Each number is 50 + 15 x the weight over its row's rms, rounded and kept within 0 to 99. Layers, rows and columns count from 0. The size before them is the row's rms in percent of the matrix's.

# layer 5 MLP gate, 320x128, rms 0.34, rows 270-288, columns 0-127
097:41 36 56 49 38 43 87 53 60 38 68 46 45 43 29 69 67 49 56 43 75 50 51 30 33 81 58 51 70 58 41 28 53 60 59 77 36 53 45 35 44 61 62 27 57 74 34 64 66 14 37 46 49 48 54 39 18 44 60 49 57 50 71 41 55 26 24 50 56 49 38 52 64 85 61 61 54 61 26 55 54 49 75 50 10 47 61 65 34 31 52 30 32 41 47 36 60 40 21 61 67 52 73 55 58 46 55 51 44 51 11 63 45 46 49 66 50 45 73 56 39 40 80 46 35 64 58 30
078:21 57 68 62 59 68 61 69 57 70 61 47 28 64 42 72 69 31 27 51 48 74 41 37 58 62 36 57 40 44 55 43 62 53 30 61 72 39 54 50 58 06 57 60 31 71 26 33 48 50 81 48 41 46 34 51 41 36 19 47 66 41 45 53 50 25 25 65 54 60 32 44 51 59 77 59 31 65 40 69 39 53 31 36 72 44 67 47 57 53 54 60 43 65 80 70 37 63 58 29 77 41 68 63 54 54 33 64 59 12 42 47 73 54 30 59 51 41 33 43 38 62 39 41 61 65 68 47
102:33 52 43 51 57 33 43 58 57 71 63 59 57 57 29 44 54 39 41 54 72 59 21 43 80 41 69 46 60 42 52 58 55 65 47 52 32 78 36 52 35 34 40 32 40 48 38 29 32 43 52 75 41 29 73 79 37 58 49 42 56 60 40 18 33 41 35 36 57 56 45 77 43 27 66 50 67 27 52 40 88 25 66 75 49 73 57 70 35 49 55 37 38 67 81 20 45 63 73 45 35 50 57 51 50 62 44 43 66 31 46 56 32 55 44 67 69 59 56 54 40 41 38 49 42 39 05 43
107:60 37 61 57 48 51 60 47 58 57 69 43 45 51 10 45 56 58 36 54 52 32 60 48 74 44 51 61 24 36 54 42 69 60 22 14 24 57 39 60 54 37 45 27 51 52 40 41 42 48 39 55 45 33 58 61 63 47 44 77 68 68 53 29 56 54 47 76 58 74 69 74 48 36 33 45 37 63 25 45 33 27 43 35 64 40 67 71 76 58 45 46 49 66 64 36 42 19 61 57 67 41 45 56 34 47 44 40 45 85 30 39 53 62 56 41 54 48 35 62 46 42 76 63 12 63 92 69
095:56 64 58 14 36 21 99 57 75 49 40 62 47 80 52 75 36 58 56 30 46 54 52 47 49 36 58 50 77 25 47 29 62 57 68 37 30 55 70 55 48 44 64 43 32 50 51 34 42 39 38 38 53 54 62 42 44 45 39 32 40 47 59 56 17 53 31 50 46 67 47 85 54 32 62 77 34 29 52 63 70 52 66 64 58 32 56 60 63 53 43 43 36 38 58 34 44 53 74 44 61 33 61 49 38 39 37 42 43 56 22 29 66 34 51 58 66 54 39 28 52 51 52 32 73 55 91 61
110:46 60 54 29 63 56 49 45 70 32 44 68 54 46 59 79 50 52 33 78 53 36 37 39 45 50 50 48 53 45 76 60 57 21 39 52 28 21 15 68 40 56 49 50 78 60 39 46 50 16 63 46 39 43 61 24 57 53 40 51 56 44 51 45 53 51 56 48 57 75 51 42 75 42 39 37 44 25 52 47 57 50 27 49 69 38 50 68 46 38 70 42 50 59 81 42 43 62 37 25 47 68 84 33 68 77 68 50 48 37 23 55 62 75 48 31 30 29 45 40 46 70 70 55 37 51 98 50
108:58 57 36 71 49 31 54 46 49 27 23 41 68 64 60 27 55 72 67 51 72 45 52 72 63 62 26 55 51 26 37 39 56 35 34 57 16 45 61 51 51 74 45 54 46 61 49 45 61 44 36 54 41 46 24 31 21 63 47 34 56 45 83 68 42 65 53 46 70 52 26 52 45 64 68 40 11 45 69 34 25 72 56 58 37 52 55 17 61 31 73 66 45 38 78 27 52 67 83 48 39 51 67 54 43 35 24 27 61 64 63 62 49 64 49 53 53 48 37 61 44 64 59 48 45 70 59 63
104:57 16 68 34 30 78 56 69 47 28 56 61 51 32 65 62 37 34 58 52 38 66 49 60 43 52 71 63 46 67 71 56 42 40 44 51 29 36 66 52 40 57 24 74 31 81 61 22 33 30 67 37 65 47 42 54 57 39 42 24 70 68 29 72 59 49 36 87 41 43 41 54 56 59 58 52 31 38 65 49 34 20 46 56 73 60 42 55 42 30 43 57 53 71 55 51 39 35 72 71 83 32 41 40 68 30 52 66 57 74 26 57 52 32 34 69 38 62 57 55 59 50 40 68 39 54 56 42
087:49 40 54 65 53 44 54 95 58 45 61 50 35 53 66 64 62 80 57 24 51 62 39 29 63 63 64 50 47 55 69 66 38 61 48 48 39 32 47 57 59 58 58 45 63 26 38 73 24 24 35 69 47 45 47 54 60 57 55 22 51 69 53 39 40 13 41 61 43 57 33 73 60 16 48 47 54 48 45 16 70 37 51 59 41 35 42 58 64 23 38 30 62 92 73 50 53 66 23 50 45 61 58 54 75 50 50 23 45 75 42 34 76 43 45 23 53 32 55 41 55 52 41 62 45 58 46 58
106:49 56 59 85 54 51 46 33 48 22 51 86 36 65 60 21 82 49 12 41 65 77 56 59 36 43 35 68 61 40 28 39 53 53 53 56 41 60 56 58 51 32 10 68 46 43 58 24 42 44 52 54 51 49 49 58 65 57 37 54 56 40 37 39 30 39 44 70 31 42 64 31 51 34 61 53 33 42 68 61 39 47 73 54 98 59 67 51 63 31 41 52 45 41 55 76 54 57 74 56 55 20 61 52 37 32 51 54 53 82 67 42 55 51 43 28 41 25 46 61 41 44 67 41 40 28 46 54
107:25 38 63 62 48 53 42 54 75 29 41 28 63 37 65 44 49 72 29 60 58 62 28 37 56 56 51 64 31 29 45 31 55 21 61 10 49 35 54 64 35 47 72 32 80 58 50 47 46 63 47 61 23 41 61 40 51 57 53 58 62 54 67 43 39 57 71 57 48 80 35 42 53 45 37 56 54 73 47 55 36 42 46 74 74 57 31 45 38 48 48 63 57 68 76 29 45 66 42 43 26 55 53 34 50 46 73 41 32 54 25 44 33 28 47 74 07 54 66 59 60 56 57 40 42 34 90 52
102:61 36 25 35 45 52 34 28 26 35 36 51 75 46 82 40 79 55 71 70 54 58 64 47 51 48 50 52 47 37 56 48 50 35 17 48 46 34 77 71 57 51 55 67 48 78 59 83 48 32 41 54 53 54 60 37 45 47 61 29 37 54 79 25 56 67 53 44 71 55 41 42 63 60 62 41 34 53 31 62 86 65 34 33 50 29 47 64 47 18 43 22 36 82 38 63 80 64 53 52 47 50 53 59 67 50 65 63 52 35 41 44 22 36 38 32 68 55 51 62 42 52 29 59 53 64 62 29
099:56 71 88 54 51 49 57 45 59 34 42 64 45 88 44 56 54 47 42 40 38 67 37 24 53 31 44 53 33 52 59 37 46 47 44 64 24 45 42 22 68 35 44 21 63 53 68 47 42 67 38 38 55 59 49 59 36 59 33 46 82 94 57 27 32 56 67 47 63 57 57 61 36 56 77 33 58 50 39 70 35 53 63 80 62 74 57 70 65 23 30 45 52 55 53 56 54 64 61 63 41 43 66 75 34 48 24 67 54 53 56 70 38 22 26 29 47 60 42 41 45 37 60 50 42 31 35 33
102:55 46 54 51 59 47 37 54 17 62 76 56 44 60 48 47 57 69 70 65 30 31 51 54 40 32 14 46 54 49 54 56 46 43 42 72 32 57 56 52 36 29 68 44 61 52 34 61 55 52 50 79 61 73 68 20 41 38 41 65 56 39 44 36 25 45 20 43 50 42 62 45 41 60 48 55 65 29 47 41 37 64 70 58 51 73 36 79 42 54 48 57 38 61 54 18 34 51 59 86 37 61 43 59 50 34 54 62 52 63 43 27 83 23 22 63 41 42 75 30 55 77 49 21 60 73 52 74
102:42 41 34 54 68 43 33 34 28 42 46 53 70 33 66 42 55 49 54 68 28 58 36 46 47 76 45 56 47 30 54 85 30 20 68 67 58 66 70 61 66 72 53 78 55 33 40 46 72 71 39 54 55 50 37 40 28 50 63 50 36 36 28 61 59 55 09 88 39 46 54 55 62 26 19 62 53 49 39 65 70 60 52 27 32 25 40 55 51 40 58 43 44 56 47 74 43 59 49 42 56 43 43 23 35 46 85 47 43 49 63 67 43 74 49 32 44 29 66 59 60 42 34 47 57 62 75 37
112:56 67 59 74 52 39 35 17 41 51 59 61 44 52 36 69 76 43 68 61 35 61 33 43 69 56 33 56 53 71 59 52 24 57 33 73 41 56 67 69 60 69 28 37 28 39 86 50 39 23 60 49 39 50 41 65 38 40 48 41 70 81 47 35 57 53 31 29 22 33 49 63 36 52 50 50 63 28 49 54 48 32 14 60 68 49 41 57 36 69 48 33 68 74 54 58 35 51 47 53 43 59 52 52 50 64 53 71 55 49 28 46 31 44 62 50 58 68 87 41 31 73 71 18 39 34 57 46
105:34 58 38 67 54 39 22 51 63 72 72 69 65 54 68 50 45 54 57 30 35 49 43 52 35 33 56 74 65 60 67 70 58 33 41 46 51 44 64 49 39 37 51 45 76 39 49 50 46 34 44 41 66 39 39 75 48 52 32 51 61 69 44 31 36 71 38 66 34 71 22 60 57 51 67 20 74 62 56 44 53 50 59 51 61 67 71 82 46 86 52 39 28 31 45 42 33 26 42 41 75 46 62 71 40 54 47 39 41 58 39 66 50 44 68 31 42 41 38 46 62 31 60 16 07 40 20 53
107:63 70 69 39 80 67 63 43 31 26 72 49 27 55 86 54 27 47 15 39 39 28 53 61 44 45 28 63 55 54 61 49 36 76 45 61 62 40 38 50 41 32 29 68 51 55 76 69 62 39 31 27 47 47 67 54 40 62 51 49 49 46 33 47 51 39 40 71 57 41 54 60 60 36 58 46 26 45 56 51 34 35 47 52 45 50 61 69 68 51 53 38 44 37 61 44 51 76 49 57 70 35 46 08 49 45 75 65 51 55 31 38 36 80 31 53 33 56 38 67 45 71 83 18 53 38 74 46
105:45 72 57 42 84 46 48 50 47 46 32 44 54 67 45 51 58 40 47 53 51 47 61 60 48 55 42 76 19 40 78 50 78 80 41 43 33 71 28 61 48 35 61 67 79 44 44 40 46 22 39 59 17 53 54 53 57 55 31 46 67 56 52 47 47 42 40 39 47 53 50 62 28 42 57 39 81 49 65 23 34 56 42 34 40 48 62 45 48 45 37 54 42 54 67 76 57 58 55 52 87 46 81 58 49 71 46 50 26 21 87 48 30 51 79 13 53 57 44 56 22 47 50 24 46 45 50 30
# layer 5 MLP up, 320x128, rms 0.374, rows 270-287, columns 0-127
097:28 37 62 62 37 52 68 51 28 57 53 30 79 54 33 40 37 93 82 39 52 51 57 39 04 69 49 52 54 56 40 40 48 41 67 58 41 52 66 46 40 58 35 39 68 56 52 60 56 59 67 47 52 33 47 21 26 36 51 50 45 61 36 55 57 35 78 44 49 40 41 51 31 62 61 45 68 68 55 55 36 64 44 74 51 47 54 52 46 60 65 35 84 73 32 79 52 38 63 71 60 55 42 71 51 41 63 61 24 39 35 54 48 42 48 24 69 40 22 52 38 27 53 20 52 77 71 46
079:42 39 63 54 41 26 25 79 43 44 42 31 65 48 39 58 56 51 44 46 59 36 43 82 47 22 37 44 45 57 57 67 64 40 50 60 38 74 49 65 16 75 65 33 22 28 47 55 23 55 92 60 65 62 51 62 67 37 48 22 54 25 73 42 30 57 01 54 57 58 48 44 44 63 49 94 36 59 60 44 52 39 65 48 31 54 52 64 57 53 54 34 44 57 41 48 50 52 57 52 54 42 49 70 74 80 43 40 50 56 73 40 41 35 56 41 45 61 51 45 38 39 29 65 56 40 35 69
092:66 27 44 61 45 49 55 67 64 65 55 62 29 60 20 63 49 48 37 44 45 58 29 77 38 40 85 53 61 41 49 38 61 49 41 29 75 52 58 67 36 43 70 35 35 34 20 49 40 26 52 53 78 76 41 81 38 43 39 36 54 43 36 30 60 51 68 41 31 47 68 61 45 54 51 60 58 72 66 42 62 49 46 65 53 43 47 60 52 40 42 43 34 58 29 66 38 24 37 40 70 50 44 47 76 54 47 34 64 50 72 81 45 52 23 51 99 58 42 40 55 53 53 70 38 30 19 44
107:44 41 33 20 59 52 56 38 38 46 50 40 50 58 45 60 64 53 53 59 49 26 72 41 56 12 29 54 64 52 50 70 75 62 57 28 34 43 69 55 55 50 27 51 50 54 44 40 55 48 46 52 55 68 27 68 70 64 47 32 30 67 50 50 56 49 66 53 30 85 51 39 48 20 46 74 23 67 52 57 37 65 42 68 66 34 53 72 61 41 58 82 43 43 43 65 32 21 32 45 37 44 43 22 75 69 47 48 72 43 79 66 72 45 55 43 46 22 40 09 64 41 51 52 42 45 59 70
089:52 39 61 39 37 21 74 53 57 43 71 41 68 40 59 52 59 27 55 25 68 36 47 57 47 29 67 66 71 61 55 46 52 52 42 43 33 51 61 56 81 48 40 44 27 51 18 37 68 49 49 25 55 28 54 38 73 46 28 49 29 76 48 47 60 60 52 52 58 56 73 53 31 49 58 83 36 31 37 26 48 55 39 37 28 11 52 49 69 61 79 50 67 48 34 70 65 81 56 43 39 53 53 49 58 46 22 56 42 54 66 32 36 44 69 44 69 55 77 64 48 47 72 18 47 61 63 36
115:60 69 54 35 59 50 46 17 37 60 46 56 56 56 51 49 33 70 61 70 50 49 22 57 62 56 54 44 31 53 27 63 49 61 72 52 73 22 53 52 43 52 71 50 57 70 26 57 62 39 56 64 56 39 93 51 42 41 48 37 53 57 39 42 38 47 46 48 38 73 24 53 49 16 22 53 43 50 65 53 42 59 55 65 44 20 59 71 66 57 44 61 70 53 81 62 49 63 49 34 54 77 36 37 58 49 71 37 28 22 25 39 52 48 30 55 35 42 72 62 17 87 35 39 44 61 57 28
103:76 63 19 44 55 51 56 64 60 46 41 72 59 55 43 51 42 34 40 76 60 41 14 27 29 56 67 53 57 62 56 74 33 60 56 51 44 68 43 50 59 73 51 29 29 32 67 41 49 50 67 33 60 57 67 43 43 53 53 46 46 54 66 34 77 09 62 31 47 55 54 59 27 46 68 51 35 18 35 62 42 56 10 44 62 37 47 68 43 66 44 66 65 75 25 28 51 54 63 34 60 61 61 49 47 50 65 33 44 68 24 35 85 63 62 42 50 55 36 38 44 64 73 67 55 46 50 31
101:70 54 74 55 30 63 49 12 43 31 71 44 40 62 77 31 40 66 42 47 60 48 33 51 47 45 62 65 53 52 67 81 25 45 76 81 61 61 57 72 42 47 61 49 57 34 76 39 34 41 56 47 45 57 36 76 63 21 65 60 35 32 45 16 32 35 44 54 73 59 58 34 34 42 41 56 50 81 38 61 44 37 59 58 47 14 12 35 42 63 54 59 31 62 59 29 50 39 73 59 68 25 63 73 64 57 31 49 63 49 60 56 54 69 45 49 40 30 52 43 45 50 49 48 56 42 49 57
091:68 48 37 36 43 57 65 25 62 66 20 42 76 51 45 61 49 68 39 32 55 34 43 64 48 21 49 55 40 25 46 52 58 38 46 36 34 47 63 51 44 41 68 60 31 86 25 15 58 64 37 57 35 23 53 75 71 40 81 29 32 40 59 38 60 69 50 44 59 80 37 51 51 41 56 56 61 76 58 30 63 32 57 64 69 64 51 49 33 28 57 71 56 43 44 62 29 58 77 38 71 24 48 49 42 34 50 35 49 50 66 44 23 65 63 66 50 73 67 50 46 47 52 59 25 44 42 64
109:61 58 46 59 51 41 56 55 61 60 48 72 45 49 80 55 68 40 46 54 62 36 19 74 35 35 48 60 24 80 55 29 45 48 65 60 44 44 37 38 11 44 86 22 62 53 32 68 64 59 44 64 46 32 28 49 48 32 09 64 36 55 53 61 60 54 40 30 45 66 70 39 40 51 72 41 56 66 41 47 54 77 38 40 66 61 58 51 55 50 53 32 44 54 34 38 45 43 53 43 67 90 53 27 57 42 27 60 57 42 68 36 70 64 39 75 50 51 69 12 69 55 47 44 44 37 61 40
102:48 66 53 60 27 54 37 39 56 60 60 36 55 59 46 56 33 47 64 48 51 48 64 29 64 53 46 52 56 48 17 56 46 32 53 47 69 44 32 25 24 53 46 45 48 47 41 63 39 27 76 62 47 29 47 52 62 52 49 67 59 64 65 64 78 56 17 70 39 28 48 70 74 78 53 55 59 40 49 87 31 30 24 65 75 59 62 27 66 53 30 50 75 34 35 57 43 39 43 48 45 23 25 74 58 67 56 23 57 66 45 54 85 51 47 40 50 35 70 68 64 25 53 32 28 51 40 55
096:55 49 88 13 46 40 32 48 32 47 44 56 50 18 62 46 45 23 51 46 78 39 69 43 65 59 29 79 38 40 33 44 46 36 41 27 50 52 75 30 51 84 45 70 31 68 66 40 65 65 54 51 50 31 62 60 57 56 54 79 60 60 49 27 54 54 58 64 46 38 70 42 41 37 26 57 59 25 60 38 47 59 38 56 38 57 73 52 25 52 36 26 38 21 68 61 73 62 35 66 45 50 45 57 46 39 57 41 55 49 42 27 56 76 55 31 53 48 55 67 75 67 84 45 38 45 52 47
098:42 47 49 28 30 85 48 57 68 71 62 31 51 64 54 77 53 49 36 50 49 79 57 34 52 53 58 33 66 58 53 38 65 55 85 55 30 59 46 35 55 44 44 41 40 48 02 59 53 49 45 50 48 26 62 66 49 49 81 47 64 65 47 51 56 35 58 72 54 56 69 51 67 51 46 36 52 37 32 60 23 48 64 13 47 26 37 54 28 35 63 61 43 61 33 35 37 24 62 53 53 56 53 22 56 48 41 51 50 68 55 25 61 63 37 56 19 70 29 39 71 51 43 61 75 44 62 81
098:60 46 19 21 54 80 54 60 47 75 54 63 19 77 35 34 61 36 50 62 62 59 56 47 69 46 57 51 63 50 60 54 54 66 58 63 26 60 67 78 52 46 43 35 45 42 50 47 49 57 26 55 31 82 44 59 55 51 64 50 51 19 33 38 37 43 61 33 65 22 35 68 65 29 53 71 48 56 26 41 55 44 89 47 66 61 36 79 58 49 38 54 10 52 18 22 49 43 28 35 53 40 53 51 57 47 65 46 40 43 57 47 42 70 35 63 61 54 60 57 42 43 64 54 28 41 27 69
105:81 52 62 55 79 55 45 58 52 60 77 52 38 68 48 59 71 54 37 63 53 52 75 52 52 28 52 45 51 46 32 08 15 31 54 38 28 59 46 63 59 54 39 56 37 51 28 73 30 66 61 46 66 32 68 47 82 69 35 35 50 17 72 61 24 55 33 45 33 41 56 33 34 86 43 36 64 66 48 26 62 38 57 31 55 56 26 43 56 63 68 56 53 45 40 75 51 34 33 44 69 66 55 39 62 47 43 25 63 44 55 49 66 20 60 44 63 59 46 45 46 69 30 42 56 39 48 60
105:42 30 64 67 39 28 72 41 58 23 33 38 59 36 19 27 61 48 47 39 46 77 27 50 68 24 41 30 57 38 42 50 42 51 68 47 40 63 60 56 47 44 71 51 79 47 19 35 65 33 57 30 60 60 34 58 53 67 51 79 69 75 41 77 48 34 59 45 46 58 56 44 44 44 74 42 49 95 70 52 48 54 64 55 50 57 47 39 27 47 51 23 92 49 30 59 60 60 49 41 42 46 52 42 60 41 53 34 22 38 60 69 62 49 39 48 56 72 32 60 33 57 71 56 64 30 56 41
088:60 64 39 51 80 52 63 37 61 53 65 29 10 52 45 42 42 52 46 77 52 33 48 27 72 62 47 58 67 55 55 40 51 76 63 59 48 55 29 46 47 58 44 57 27 58 22 33 68 30 47 71 22 36 47 63 50 40 38 65 52 36 53 38 83 66 72 68 41 53 44 41 51 34 42 63 63 54 13 62 49 57 60 40 59 67 67 36 45 31 36 54 59 36 66 40 44 68 37 87 57 30 58 48 23 60 25 70 52 55 53 65 80 47 42 42 37 79 31 11 57 42 49 53 47 44 50 46
104:45 42 46 57 54 56 37 59 57 50 57 25 37 72 40 44 31 55 31 58 36 53 36 77 63 58 51 82 51 48 34 39 73 75 56 76 52 64 51 71 48 70 45 65 68 66 38 67 32 54 40 46 47 69 65 66 33 55 36 93 68 49 65 47 58 23 64 75 54 60 50 16 57 57 56 57 31 47 32 33 54 43 40 54 36 44 46 45 31 22 43 55 33 48 80 28 48 06 15 55 21 47 48 16 45 45 55 42 49 47 58 56 42 28 66 39 42 43 57 57 72 52 55 56 60 49 67 52
# layer 5 MLP down (transposed), 320x128, rms 0.685, rows 270-287, columns 0-127
094:38 50 39 58 63 37 67 58 57 43 57 55 41 33 28 63 59 70 49 83 68 52 47 51 49 78 59 57 13 27 64 37 53 39 47 45 57 64 27 65 52 15 57 61 43 82 66 51 39 48 19 38 49 23 51 25 53 41 28 58 67 63 52 51 54 46 49 62 46 50 32 41 40 65 57 48 66 65 16 59 63 08 26 37 62 64 60 66 48 43 30 32 44 51 71 76 36 55 43 42 45 23 67 76 57 60 53 65 47 56 51 57 57 63 25 45 65 29 48 44 54 43 34 39 51 68 83 44
080:48 63 45 42 54 52 74 47 13 32 64 54 40 38 59 48 64 39 34 50 55 73 36 78 48 46 44 36 37 48 42 47 61 74 66 55 72 52 38 43 45 67 59 50 37 45 62 62 73 58 34 42 79 28 38 46 33 75 48 27 68 79 57 50 32 86 36 31 57 60 49 77 44 58 78 42 42 56 21 45 42 36 35 33 53 71 52 72 33 40 36 78 51 47 73 38 29 53 41 16 66 32 24 40 57 28 45 58 45 50 66 44 68 63 65 35 40 69 68 57 54 46 61 66 33 65 48 37
102:64 67 48 73 56 62 53 44 25 38 37 45 52 51 32 33 27 55 57 66 66 35 55 27 45 44 38 51 65 71 40 44 60 60 43 28 56 53 51 48 60 45 63 34 41 57 59 48 51 46 41 65 58 74 18 56 49 43 42 54 43 34 30 64 44 68 73 23 50 45 24 60 74 36 47 39 46 29 78 32 75 34 43 76 35 99 78 51 31 50 46 46 45 34 58 62 46 27 48 62 88 75 27 51 52 44 44 47 69 36 37 50 73 44 43 32 71 55 52 39 39 57 39 51 56 76 66 54
099:68 59 37 65 69 62 78 68 28 49 51 66 26 72 29 33 46 78 71 56 54 34 57 46 60 61 57 41 45 48 44 25 63 67 57 25 70 45 50 84 33 47 63 38 38 54 46 53 51 38 42 48 14 84 51 43 58 76 58 28 40 57 52 26 71 44 47 34 43 75 55 35 59 66 73 54 21 34 24 53 46 52 53 64 38 32 59 70 15 46 57 75 43 34 42 40 63 42 34 49 74 51 53 25 47 48 47 51 48 36 37 68 51 38 39 17 39 69 47 44 47 53 60 59 69 62 55 46
090:44 62 57 29 37 80 50 53 39 80 20 46 27 70 40 36 64 59 50 40 52 38 50 45 54 57 46 17 40 54 38 70 71 75 42 47 33 57 73 43 61 29 56 50 61 67 60 23 56 22 35 70 65 39 22 64 19 60 69 56 57 49 14 53 57 45 54 46 68 17 23 52 63 59 63 73 31 48 72 44 48 51 55 65 42 54 73 63 48 46 63 54 40 45 41 40 45 34 45 45 73 34 80 41 37 49 44 54 34 54 51 84 36 72 50 55 64 52 43 40 69 67 32 42 56 44 52 30
115:54 95 68 77 47 29 66 49 54 38 54 64 60 37 47 73 63 42 33 74 36 70 60 47 36 28 47 47 41 51 55 54 66 56 45 10 67 28 49 35 43 52 30 36 36 64 50 43 43 49 47 61 78 32 38 42 57 59 41 45 66 54 38 40 52 45 51 52 25 52 25 26 54 60 35 30 37 62 48 51 46 53 27 47 72 53 80 55 31 49 70 64 62 34 58 74 44 35 63 35 79 35 53 50 72 82 42 49 44 43 21 29 50 61 41 38 45 45 57 30 38 75 56 48 64 56 88 35
100:53 44 51 52 55 53 18 24 39 91 48 54 67 35 69 54 40 23 56 52 41 36 71 50 42 63 34 46 57 23 46 63 44 39 39 52 54 56 45 50 55 72 42 35 43 65 45 52 58 26 55 56 76 58 66 43 81 76 86 55 68 67 26 64 36 57 75 66 49 34 47 62 56 72 20 50 66 29 43 50 61 40 57 28 35 54 32 70 57 42 27 06 44 58 31 56 65 55 46 42 60 39 64 50 56 70 64 45 41 54 48 51 40 12 47 51 63 53 53 55 47 71 58 32 53 21 58 52
102:60 65 55 30 50 50 49 71 39 32 43 44 49 46 60 53 93 96 69 32 59 39 43 59 84 65 43 54 33 46 60 47 71 49 66 47 25 50 38 59 60 45 48 74 60 51 62 15 56 43 57 27 50 68 45 67 65 73 22 57 51 65 33 39 57 65 50 60 32 51 55 31 57 43 65 57 34 46 26 68 64 35 23 41 58 38 57 26 63 73 41 35 24 25 53 36 42 34 79 46 61 39 33 20 72 34 67 55 56 35 56 62 38 51 39 55 48 32 65 53 65 55 37 55 38 46 63 57
102:77 42 73 44 53 65 39 40 36 68 60 51 71 65 15 50 55 44 39 67 22 35 47 56 35 45 51 54 38 57 63 58 28 45 80 61 48 71 66 39 30 55 51 31 60 60 46 62 57 33 65 43 51 08 16 71 36 74 25 53 71 44 57 36 46 75 67 35 50 62 50 36 46 47 45 65 49 36 43 54 39 51 58 42 49 40 20 63 54 44 52 69 59 28 62 45 43 53 70 40 35 49 28 47 62 29 58 21 62 42 43 69 58 36 40 43 28 84 56 44 71 60 57 77 78 32 68 49
097:39 74 42 29 38 56 34 44 40 72 56 51 41 74 57 28 59 60 59 40 49 54 61 35 64 34 48 39 43 61 47 47 41 71 64 74 45 58 62 86 42 55 58 74 40 28 64 59 58 89 43 51 69 43 41 27 35 85 28 44 48 36 53 27 38 17 47 45 47 30 52 44 53 37 45 36 31 52 33 49 49 69 51 52 50 34 66 45 50 68 58 42 65 41 56 66 52 37 68 31 38 49 45 65 61 36 85 45 45 71 62 71 79 58 64 18 38 37 70 54 46 15 59 23 41 66 46 40
097:39 58 59 47 48 51 79 65 32 42 39 55 60 13 22 60 40 38 54 74 65 54 67 77 23 48 28 55 41 66 45 60 62 44 30 65 47 55 68 51 46 49 44 46 47 43 32 34 40 51 58 46 49 54 38 56 49 33 23 66 27 46 56 79 46 38 66 66 44 58 68 28 46 67 37 60 47 62 73 46 46 43 50 37 71 63 43 33 40 59 65 32 63 48 55 29 30 47 74 57 52 68 80 88 52 69 65 39 77 67 47 36 42 76 48 19 39 28 54 35 44 34 34 61 14 41 57 50
104:43 74 79 62 45 47 61 59 35 40 65 37 38 27 69 37 37 34 49 36 35 47 24 44 60 71 50 46 51 77 51 48 44 27 51 66 34 21 68 70 49 45 54 54 70 55 58 83 61 51 49 43 57 52 62 28 48 73 33 55 53 25 62 37 30 43 31 71 56 38 74 59 78 52 51 54 41 45 35 30 44 53 63 33 66 32 36 50 57 35 47 40 60 30 67 58 59 61 63 44 32 65 31 46 48 21 64 79 42 22 34 32 66 68 50 66 13 48 46 69 49 63 85 50 51 60 66 41
100:54 53 55 55 49 70 65 44 40 33 36 42 42 49 47 44 46 57 56 70 46 51 29 53 59 39 11 44 63 36 65 74 47 22 47 52 58 59 61 57 61 50 61 45 56 96 45 74 26 37 51 49 45 49 75 48 20 18 75 51 64 39 40 42 44 39 23 53 53 44 51 78 58 58 47 50 65 38 52 59 57 33 81 45 40 35 59 36 55 34 84 20 49 48 66 47 37 24 66 37 29 52 41 34 62 62 69 45 49 47 63 43 48 61 32 84 36 84 42 42 46 48 78 47 43 24 60 69
114:40 78 38 59 23 65 22 71 16 49 53 73 58 55 46 48 42 04 49 62 38 60 48 34 56 53 32 49 67 99 62 45 64 78 56 38 56 42 68 62 53 53 34 40 53 42 14 45 51 68 38 52 52 52 51 26 36 69 39 28 52 55 74 73 60 42 65 63 46 31 63 34 56 71 58 48 33 61 62 58 23 38 27 51 38 62 45 52 37 36 80 56 64 36 32 34 29 50 52 43 54 25 56 69 50 65 59 59 59 60 50 47 33 62 65 43 58 54 56 49 60 55 35 28 57 42 57 50
102:42 60 60 66 46 33 57 57 72 38 44 87 81 54 56 64 38 34 45 61 53 66 50 71 63 56 53 46 52 59 72 53 40 43 53 24 34 30 44 27 45 65 59 33 36 62 40 58 55 29 84 45 34 31 84 43 75 50 60 60 53 61 28 40 41 36 28 46 29 61 61 39 59 59 35 64 55 34 43 63 72 67 27 32 80 50 51 19 48 41 43 69 53 55 53 46 42 84 45 63 45 47 61 49 37 42 22 51 50 70 27 36 63 43 42 60 18 55 33 19 51 69 56 62 69 29 55 54
108:35 55 42 59 30 55 25 59 63 41 39 61 53 57 47 49 48 21 64 45 41 56 39 60 50 71 56 33 58 74 49 44 79 56 50 50 55 36 23 32 31 37 37 35 82 71 36 44 38 52 49 59 47 52 39 53 44 32 67 40 34 59 72 53 53 32 66 53 91 40 30 36 31 67 70 34 69 14 46 30 48 61 54 46 56 65 60 49 61 47 54 49 64 51 70 25 46 25 30 58 39 22 28 93 34 70 55 44 46 46 57 68 50 70 51 32 73 75 46 36 31 61 57 59 68 60 59 65
107:48 47 53 59 34 63 64 57 48 32 64 22 56 26 72 57 50 47 64 25 45 31 44 29 71 61 48 44 43 56 74 24 72 42 33 62 63 69 41 46 57 42 64 62 21 53 31 46 55 16 49 64 33 62 39 53 76 51 48 42 52 48 68 70 58 51 67 43 33 59 61 52 56 49 40 83 50 57 52 52 65 72 44 33 33 76 51 16 63 40 25 40 37 47 55 38 59 59 77 35 67 49 24 41 41 58 26 39 88 23 69 36 51 34 37 46 65 78 51 34 36 48 70 58 51 30 57 53
108:58 88 67 46 57 37 23 68 65 38 67 67 46 36 91 66 21 49 64 52 38 45 39 48 47 79 46 56 37 69 76 43 58 61 55 35 55 34 66 18 39 31 57 48 57 64 53 50 51 23 63 47 57 53 42 71 53 70 37 59 55 55 43 58 65 51 63 73 61 39 41 27 56 67 39 45 53 34 62 47 45 32 25 47 63 32 36 53 44 60 45 57 80 62 44 54 50 15 63 79 32 59 47 37 43 59 29 40 36 50 44 27 47 56 08 50 60 60 33 39 43 47 61 42 31 24 72 60